{"beta2": 0.95, "warmup_steps": 259, "batch_tokens": [32768, 65536, 131072], "seq_len": 2048}
Each number is 128 + 24 x the weight over its row's rms, rounded and kept within 0 to 255. Layers, rows and columns count from 0. Numbers have three digits each. The size before them is the row's rms in percent of the matrix's.

# layer 5 MLP up, 2048x512, rms 0.0478, rows 0-99, columns 128-191
085:125137099129140150121137089150137100164116119122144117121122109143080138113153108109110089116151134151168141153171147126114140101208124148123131143173119120120086105153108157133132117175105084
095:122163109133126078146156117128099135127093103098082140125104091166123099106126121132154175128129096147168146162107116112142151124161132125091151079126112135155109086111172126140107121153127125
082:147139091145140117108145140130132120158119080086119139118137143162140125112155145046147163140076131145124103150097136124134111097147109137124137147104097112135104089128129170159098101137159113
092:110135122118164130107140150118124121110129104137132147125083114113097122111153154150130112122146111113132142154135143133143144152101177138134119138132106146155136165177117099105126138143102060
093:155153096138125106111150120133175151138120081113101148101156122149147132091150116128140154125161138106142129150111104155110132090101137141124128118134187121097102128138153120167133100127116133
106:143134130169075167144151152095096120182116143115156157145142086138106177158164099114085122129100120152140117122146115074150118130101128109112161140146081076134135077092141157171108101128140135
085:094120104143134146118128166130132118113161101086150171088123108120133137141112092101152121108147121142177152099119113145115127102140157152142131127141089107144101120117130093108099169141138126
089:123160120150115152101089102137120083145136084139090149164111139147122096107161136092109137109150129148112118132106110146122161115131122159115145172174154147110085124120157183121125082125115085
112:139094091111106116117121122129177123148140152115132144138104106131111165141111111130180114115119127120100113130133163156133129112102153153115120130134108141150079074091143121120130126114124088
105:124135116150129078143163104179126110123143180088123099117183116122144154088162146156122100142119117169124151165085073108173142164180188099107116126111126115149134111103143105127121146161130104
092:148120154139126113120140132078127120139121134094123135111159145171118153163105109102098105138071148125137142155135124113113114081123109106122128197137139120135106083090130191097090124102133120
110:163152125130119084086122100201152137110139139135069170140126104106131131132168162150128123139154143141194126161125132135151159153120181119112121071149124079135112117142125139134137135172145123
098:117102085139112104115159129083157093140165117121097191101072102130103127153138139096138083136113115150167129069174144108150129128134141165136129117152127134119079129108117110134145146149125119
091:144137131121123084118126130074125128150125144126115138113136131134121144144131106068175134150117114130162107173137154136131128172144116094131114134174116150150157103127100114140130168137084099
080:114113166114110116170149139088147132113102082137138120086077096143135094159123131123109124146150109099129152071097107163093132104172147141125131132136136144128146122096139176126127151137114148
078:142125189097116123125108131161133148153162128157122139168103130133121167086131148146112183129099111135112119138124132140094100144098122139145155106102175121115134131110103088117129141137101143
088:124107113111122138101136145116093076120179124103137129116146094139141188115125149070100107106120154119116115141119116106094116119146134127140110123134157115136140160125124071115101114134090160
091:090150117106088087160117121153124150130100119151114113123107109132140099095149121160176171126154125150135168118104107149111151153121119129132139133090124098139127105149167085118129101129155109
105:117135109146163148130165092157163100159112140155121144115151167151110088095129122126116095106134122130180182164150084140141172128113140121124113110095156097103104099129164130139136095142118132
117:090137121126118125097177131139146126159115100108140170126106129129139141164189170129167155074120107149182137137107138108123155116125159120140137164120146088139097130136123128164131163127087104
099:142094126183106137152090118142120149104148119112130124143168096115121155156130105073110143113140165179139125112090119174126137177127179148114128119163114129177112144133149127116122153150109133
090:127122122163120128096158136116164132159170102093135155112166100132124094140122102130145130154131163144127145145127111126144123126143105123131163126168122137147128090160164134111136153157149134
105:143121090162154114171146100129148070144096105080124115075119104128128120088119104099144091141118116125091128129123119116109131092120158082109133146167164158113151123184084110113111148115073135
098:129121090123168104147179109124128125115126189123164158072090108154139092151149139105100076102134140159165123150153105122143125144085133130126117151118159155069145130151121097149151121126085133
113:093104102134086143143088106116147071096143147134148189126151120048106085120167086135146142131110125184118129157122153098120143131139122118128145123123119152114133119165123201122128126130125144
126:143151101125103102143097143099118110130134105136111121127138114123073146125131114147116110145163131117136169163137112138149188090132154098147077156108140124112148063128114159151112083108113144
077:106113107120142123147145122151110157119115129109146120155105109125092127146197110141121123150128128173117152180137134130142155173109106118127087119130103158133088152112109134090141160190128145
095:138130112184133141125152141063124134159156157141128140109090107141126150118187157105133131114111125161121146105128135114136123103120128130117110147083152104111088130139125101118129095133120116
076:148120144095126153111127111160160121173157082132124105103125123101125140128144214160107156114124143121140114138113092167117124101120166168137123163145123132119151089143148130161132088129156130
112:132096152126135125102126115138139132120145153099120116126173148141125114099126097139165126160103075157138114107106123136129135117142127161113159090157077157117130150123099191123141146124111168
095:105193090136146114129147171157115100083070138136116124131113116124125158132148164150148192099097109145140140183107132113131162138108115138111123121125112085129107128162141100151119118142147117
110:132105145173126147169126093174133095149141106087169116117091125121129146103116150076114110117096115117098131108147127139126137115162113144102135129117143134132127121123100168114151142149137136
074:157177128106125144109140121165164114155123109091089156120123137115138183139128156120095152086105066121147176152117153154145159121135174125124138126144116100106080106132134179162146130164118124
097:131139123122129100104109172128113127142190077084167099084117075141125147102146155146088086136117150071140105110117112146136164108109134111143121111153142077108122118173185113119124110143102131
089:149132070139170136101135129132170140157168085095092118101145136112097078149085135111105134090153102105099153125107121119159137083148123140125128126124147167142072091106129158136150071112149098
104:085133123123136086118142125137095115084113121125134169149107130191120103119135105107122104071131102124134117139135126107149168166107125124124108105135151116110122132125127140155130147115103095
104:096135124163108115119104101098152121165150124135129122135125099112120144112136120160097119140166150136105089116090107157112127130141160146136142138174112102125145174121152155132132162123108141
080:120117159127129184105115138121107170150093109157084165085126092149100178106187134142120166092119171133105160128158101095175164135169134154121144111154113107147076083095137126180134133130123098
086:172149154116145145136178145127136134153106175101130155115150144159157145147124090107142113098130152169113132100110183147098131097155111144154132141139088082138129058134093151118133141121160123
116:142126090125137107121112100103133092106102155137157089114084085100095155162137096103136107141128117150134161140105115122154160133113136103119121101104120105121111109118112154115130105146141137
095:093135126157101123107153124124129104108165112104163183094139136101144108142140134157092072101181061145143107127118071165141129128106151136157163145180133109093144107116162121116138152088172123
097:076110075128110142134142149120162097161132117102133134141140140118115133124113165077106124128100157122121108136169149130109110081143123118126116125157168118115125121185115115091155127139086156
114:146127108184104114124134160093143136113172078135133151129116095086125126080127120144128128105129119115104111080052150123113131090060133134111120111147139156116132159115145087142114137114114157
103:087134117135125127092137154126131113179152125098146159109165121138102107129104156122100109094177109100183092107116117155162138123131170112113147138148146176130140090171149120134136062116127116
120:113115086142073097100143135135151109143138101122128145125143134107136115137143112123114102077119105150170167140127132110145159126139131140130152138123111117137115155115147126118121124145125093
111:168125146128133125140115174117111138154126150103147150148159117102114164170165117138113116106157111159140144147114132104169146085163161110150127167115099168125123115106101150116109100091143106
093:143120119128121127133041130100101114133158121120132121135124097149120152163116131097158153104107117110114193141133154107113120129132165087167150104119120128143109134136140159114144122085162137
091:118154097128125117104158120132113130125152135117151168124138160169126135116163136148122103114153117132169129148117132138116128154149106141122138151154129130150103125119111134144120123135141092
130:153149068110144128113128126144149102134120117118152144144115118113136113169133110127134140092118131092178154143157070103153181168115117134106108129109136133079092131133149170134138108163097136
102:128153124164078126130103114141124119111112112147125097134137138142107143131178125135188144108108092131153082091096193112146126127123114161126098113147079121126104154135114171126150113139162121
087:149122130149102129108094116141166123125117132129130114137104121111131120120096170178106142121126141146127144111134150095162152119129117082136134144146155122070092124141151139187167085105146115
107:112101119154114104122170190131124102144177106128135133138136138155120152147105164108185136101070100129114125130104111102120112098121124149119130124139209148084094134101160128158125085122077112
112:150161101141107081133153135084115147139125092123128141090121127215150132164112108109136091146120135107145150154136129160098138111146160124133113079143180105159125103106142175159107159145141140
128:132100131131121110097126108100105126139145092084095129113133081115124119126146085166129093098150158126108146113135153105123115125138119084133119142157150124109128106158104074117117145131119115
085:142170114130137127125153105113150156155121123181158150093110125165127123171143112115122149139140132123162140186103109126157177141147107175088177073187135157142103115132144102162109121115100108
098:135112114131119118192155135148129130137164122113095099078120171164138170085100161139106115123105100109130142150139133148148142105059123140155141140141114115098098084133144115181142137126128125
082:123087156084152150091126153128128099129152124109180119129116140142134096160139151131090133105136065081131148130175104123094137128143159107132151152099155120097144083153129150153150132128133083
105:097141128091120091143124120122115144131125125134139109111101120094111115146137141126144108135108127202115132142098123121149159152157149155118144110098083175142108174135137117114137150143126136
110:144124114115153142170129103151115118161119141104101126094129095145134168149129139113148143108141129161139136168114114114165169137157165116137133121121096145116087100090116149143148155160120158
107:122151094113102064093141157156123169120143114068103169131166152102146104118146086142175131118171113120141149114142100155132136135085151131127129116121169113109086139133130121128127142120125099
074:134117161132098137111133149119124135142143082151135165106118147165134146173115168180106115124117141117131174090105099138155138141130152153128149136096112102104167101116118141162160130115107094
084:116152126108111140128149172142073147124126109109195141123111157143166132124101129120138117106135118067129115118120097158136117126134143157139106118141085189157122145129165192135109087113143154
085:132117137103139121123127129145157165123172109108119153146137152101105169094172121113115108076117124147129146123120149110126171087105188171124116115105114120173118089137125102117136094135086072
099:122119122133087136148108114132108122121162174087132145103145126137092178171151126177101135137077090113121139102086152071121135138102103116127127136086118104130110078095161173146151155137091146
120:136120107105098143154111089138115117108123139124164124136088105127136127131169118166151111097110137088124113158186134169136125113138135132134127124147102125120124106177110164119137131131140136
107:096165146140116115166125147108112141108110136182133127115112108134100131150148123154061114145126117111157122114149077157176138134127117110125125136102118088106132145123151120160119103128104138
085:170141134110170163113172146164156097140081118072108135113122136124108147081149100132153168109113102168142163207118146065113126124150119129109118095127118105126117113100127117155095134108136145
092:165073123165096174129131118136173103182166080107113139109126147137167144132115199129118112095166097104133155111089128126105151081101166111129142114151168138090112108122172139127149087104136172
099:104157104158101117114111150139140093140134122104134138074124107142086158119135147138142130098106119131160141117109112103122162109132192120107105131131125114119099105169164130147138099144098096
103:147106129116097167131116161075128133133128105081157210112145121115110123137156111138126139113141118144132124104101135128084128093131146133125138162124113110163098111105130094087104068131193124
133:135090146144169096105139081139127139123172071084117128131155113155111112113147131188132110114119147154153135112124149105158148139112147135111137113138121112143158116164108144122143131126149096
115:129145127162089128081109093131146132109114145107125155119082135095123126070138058145126177117138105122175139141111153117163158131092123129106136091128141115190090097123180093126093131131125102
096:129127142127145122088179168116144107156114121121131120096116134131118085116151156120127142139121062154177095149117099100117141121119120126099119136129148126137122100117142117160116150106110092
105:150088093113080149113152110138119105123167102106126169122112116078117150167123106137137098133111155111105120101133166111129108125122139170124139083157142111127090116115141121130120127138092128
119:116117138116149146150123112140121137133111166091116164102171124149101144142128122125122096145101133134139120137116169103164119113163148115108159133137129137134130132069141123129109119136159152
098:110076105134116156109135168162116126098176100051123113159121079097099146129146128111139090122097139128098161128129166104107146151155122147140154144150167137126106119110091153123142109135064121
081:164150155136119110103156168121125113131063141156157156084132126148114122129156109133132160090181154133131109069133144124146132136082138098057147149123137073124130106114165149159129130122139142
120:132104108180113135124160111146161109117133142090184131088168144082091133121121120185115104078108119121119130150128116120119129103131136118105117086116126095099143138125127154114141115135141141
094:100164128117115112151131142066112148143123172132151109134089139119099116204169122157124172152137130127129135145132104144159151147126123098124123136128156135116095116105093172115132109168116114
105:120104122107164145112106117145112097100141130123119161159136128122097079076145098118105099130143133125140136124130129135133166097140157093125140160130126098118125118141102111090097089126144127
110:127150104134138097147111136158153150189115126096127125087153116154080115123148150145140127138105149142186128137113153109155133095132166134124132089131159115159122109115153088175097116111134105
130:134132151147092128084093171108117134155101170138167164121155087099086159112163086127125122102148137103153128126114171155123138103115177130126136127121125166144152137154089111131091102133116099
085:055122167143129138068133144092096144117142095121114162128111152110112156115136176131164149127143167136124136097124103134103126086127161113151129148163162160111133132136124156200141110101109078
102:100131139141117133112112136132160095120127136132149168104128111154139170163134138112129103155107115155173125095109138072178148116158155150149120069113113132141133141104115133174141104133158118
102:129088133151113127174135137098143136165145116124116084087139098152142138139138178156137124137103120134114128103078141085122143095087126082133142142137113121110145134114130152154132109143121136
117:145105117171114165126135150116145140194111137104152116131131142136129147139183157122103089136098118136096117105107149132102127155142149114093107163093146119152095131115122141117109099082107112
087:125141125128143122108132131142129137133083114138130057116121154137141132133131186194089107126145141103150114131136127116140143097143111098142092124116125091100159135144153124133141117115097133
123:151091135149099142094119133083141107165166135097136143094117112158114163153186147119138129156058123185133164094133112115144129094134125110126124157116132124115123111094120098147107111100133110
119:114123118131107119149128112135104153172146160125140110124072129163117137134166141134179135148112126142196092134113112111141149110132121131151091145145185134122068121112088098121125112153112101
106:121118162127117133151130127163163140128126068098088152139144101164125143142139133146102085108101116139128131113148148107137135100158156175148129114144097094121109153090115116136129092147119138
089:131092067140125131133127160086148153117153109133113166131125120116091135168138099190161100113097147156089126140118155082138140130141135112108134112124112164131119104128090109122105134144140120
095:053100123119080157152176170139150143157186141090148141133120132128109158128140138127110104119078089081122125113093107131095122148120118105100131160162165118105158126129141142123143114104113128
099:108152135156131105157141121124110154123104127118129091134099125111110134120138146115129091124125156131164111126145122093138148115140115104140130146114130095118144154177126146123117173156137134
087:157107112178142148165118172090150109140103066128165120145112092163106109137135153122083099146119151132118123116127118125145118057132139089133115129125165152151128172143143093146087132143101172
083:116130113121146115111133109154137102136124099093129153146120107137091135071097092098128129132101110144135094167133146112138123133137114111106123120157157121135117096126135106181087155131112122
082:122135146134138135096132135127097100115168076157123173112149089186131147133168140075133105115110129162140068142121101104130110093142146208154158135140111120177141134110130107159145126094157087
077:111167144089090124150118095111119131177146163144153118097122075123131145136133154158133109109116143091121138140122161141160146151133112108130116140149111147155061125158108107147097106129119077
073:112131132105136124106093129161190133129100131115152116128093140134165117119146105120146153106155113209145134165131101159133130141087135116149123112122152098178098126137127081155162138168157112
105:125140097118145110150139138132128122184096127090113168100114158135105133086162123098107131132137154120185153132151052164126139128125117100123123165132112114155166105109142094127130138160119135
084:103139136115079093158104133119123142131094147157116142104094099170116137127160142130128130110093107174144141112142148115118115150133127162103152149099125104122120188108142139134122150183144108